python train.py --bias="all" --lr_mult_qkv=0.7 --beta2=0.95
Each number is 500 + 50 x the weight over its row's rms, rounded and kept within 0 to 999. Layers, rows and columns count from 0. Numbers have three digits each. The size before them is the row's rms in percent of the matrix's.

# layer 11 MLP up, 1728x576, rms 0.0251, rows 1309-1316, columns 192-383
108:447510475482564552378411432463505492573513492528519446541558496403460538571576474448501556526595558509529512554511501430543591421512502399486542557462364557484554525529585466462556482528544504529591533485564366493602441512528506520444485463505464478503477469454525449444493405552537440502520514442547498431537441549512515548491593491473504462480439526490507548529391399479560475439535576453521573550521396476554422482456655488544430496577435476498503431493524460509499434548528483493575470483449556546539545420509459461494574474520407477451609467440484408483530474479552439510
086:488573624533557506619494484488436465456497517502538457586454444367495556466489428500517524520546544595485483429499537450438490437497505523533570482543483456578429459520488513409525512458430507549552520460517497587500417462529516504565408502456468515508442542422449482330492504574423452458534510470548565502416461436468476469407449406570458500523475508531487563521438524458551516523503352520430547467400543572589501520565486512566463512563594485548502487444590476495558537493486546519539548543427510536531394506468531437534441484549418620440408611425479533506548469565451437487
093:465491493512454626513556516486507406530506410473423447525551421490501431442567492467541522491530541540607428506536534492497578521595517593480406493484476387484504474523481380455512496556551472436636401515394570538483476513401626539521520530575536487497490510408563579472524459491535617444477435563571519490509487537497485444517520528498444519527502450489490460597520502488465480495548464483487453627493460489505502523530512525565523513526455537609482545518504668545504422512493467519488469517495501458548502481423549463466517510522513504484512607525635468510507408476515487552
114:492543571420449584379565501522514450452507501534443502555610490458502437593608483436569450533485520501435488623606451437474544514551595517504532582408488536457464447556451582448517465560507453534475529496491465505534583475539427508528422485437525514495351546522470580546543520559434525435476516543543499380515596515472488481415482471512488486483467492508519467457433408572464572592536476504541442514564537443562488580463561469530542414500547447566514441473511455518463506535554450509527536423496517486443495456489558558519538549497364476434482467441538400520547513433518421447
099:587463428430490556537391498487538546411450531585519531490519541557545548493509478567493537365518423545468575568488431450392534488547423446502461458508498520575475474573459445587485452469454609551499487570516571510461488592484494483439521507486519436545576477511430472409564469476475512403513543496497544489492498442489490445443505480438482488572496553483432453511534558483513518471496525503459559504532619542453571482470495463505500549472504553456565594494409444487583557480417520534468574496524424546504499443499565477394577517423458547413512503441476489504449549504586450522
088:577465465495522581502506521499527549443492438380485438558456520435512501509484446561467455444570493560492416567488453443528551505469526390504448561494427501527542514476471545595468489475588453449700484502621475408461384589503491505478470540608412568562432489466488464433491488516541417563549494578546508467500399488472461589425524511531551543517540470567431503488450498516396447480492431443517546626472512525565522464411380540576487524506553459514555504421447446577529584494440485587554603456479563419522528469501479504511549461464497519468542457421513514404454545492470418468
084:509503479440469480432451561546431548539465520498451444477496504507528487504460461472554471521482501519559472553431469561570523555540499575419351617505469514472566506503470550551564523473447449510523484485577550505510471459374614567509565565553500462532515470495564452483517489470480484458499491502425541489464475515530416516477559501545450503516463388525484591551499513480515554490533465447485539544549468499572499431526473481521545419518530473470444609458443532462518425473516570441438437556502509530548425455474567531505601474565560492565527517478571526422510448477561519487
111:493455455536465445464473482463480494503503418591528545598439599487464480473515491540466421472555561465517546532508504448503518469518490570478439471497517440498528526500430548551572580425429559560571541516539546466511513450524542552507565522631579528560521467439485523510507455571476488467473453591450526539556482454443588537446509436456452544591435621484476464465466510454435543461519477576471537534508435529459531479524460419485423409513484513582482547464530481484484525550379438501629578517575500489558467550445461473445407535578509486496498503462469514527394538491432539483
# layer 11 MLP down (transposed), 1728x576, rms 0.0192, rows 1309-1315, columns 192-383
110:504630582518401550518483582550403445383502399485564451548498572487514523487510495513550424464432554481437536516445446565496458476492527573509498469481661487533464448480554576537478525447458462493551490417471451446485529508438452473486485498486561559512624434620544538497563526393428545467486555491473532465456451502492479450467548511495409491472434409448514441542492502512448443411448434451574483516563544475422540484446499446479425482503535509505411532511434484426485540535527463513554525519471520492445492501519465473477435484497515513398501485536504482518477492501531569487
097:407533507519490523466472493475521555581670505540423516471569565625454529453579560446499482489442539480559516522560454555559531586497456470520481535497599451456495519503471519580450482522532510438489479504505544384462547556401561503454513539542510441566554430488501541629509519482551527515457506526416465522568490497450456508562521548434586438489531382469533515490492438488449602476487520494522439549456523479548536439431520567407508473492527539509573495505432640503525522431534514488402498468495525487461536425522410563520488407476524406528487488558520469461559534469491492471
096:515422488459473388457510523486449512530523517473466571557513444420540543410475499516521454514495485523433540469539545567506451619367463571502483429456492561470498476516460430543492536407444476529446558535546509409474460390488456453606494535529519514564444476461492454570425520587557489510446506506461512484414433440628453586518523403466540459469473445429483461433550605550487545498495442567515446548491485547470445492507479479453514542467422438531588536464599400524538518501462541509533568473472565396487621511513485551558515530543514425501553473516521483559551522510454519426
116:460511548492436518506524524663464558469484577466481426512555500435446570555490475583573521502483511496557482544503400479435519489501572508482462491432466512444457421452493466488493471395561485453499418529535488496461483508428455528430532548393478520482475478571560505417475465568468498534502519580516567487497532476470500530471541536609486519376527462512554467476405510439615511535442493429460491516489541526519444507399561524463533488568498464445547478481560492415500529463435579526590456504498507523482451502376531516474448438473533599528577504514469541570511585449536496445
089:493471484462553448449571459464501452523603486521548509548575428512501529474535466439445519593547485430491465510486516474552486465438549501439453510423553461510527447491565470514461509591466512512532588471546426517495460528549423458546483460457447464534459606402461558500480497532515564552536503601547464470452498444525559518449542509555560372505455483594565538530502573421415494479478500483571536500511418488584487468503481515435464428477449513653541493546534418560495445424467544468538496455496536453490492527488576428488557492510618474535522504557497523599505462487503529487
098:505545570489494526508437532592531542508455454478527454413624616529459518403472488568535551427495467406459445452367526504389519437502452476524499435461567497459506515511535510450570563617508472410359489537483516523522444471591534471449448510519432503521499517520467448503538549538527486503613525517524492544585472495511465515421566426495514506529590487530606537465549492497512598518519504459554467427476550418509495405497499553506588518489490513486564469545521475600453504460513469405447478486333429553582433522521598484545476581461589502491633551496462534557551443466518456480
091:468541571552463533558498523545503499458589416459483458557400461516515495604499502474519480547433521453517472549486509440465472461501503497454512566548449385423424641566489528479556526551494413508508566464489471599449587505565412549446505489500528538488449551516468468453407561443562450546514531477567533479452546523528575613504459558533558543478516513493499429481528516453469486500464493529477678471511510549448538443604502560444526560520554457564516538570454508527526537568453512491545472499570495506507608476572456512505463506510578525542443516508461395449448479683538464551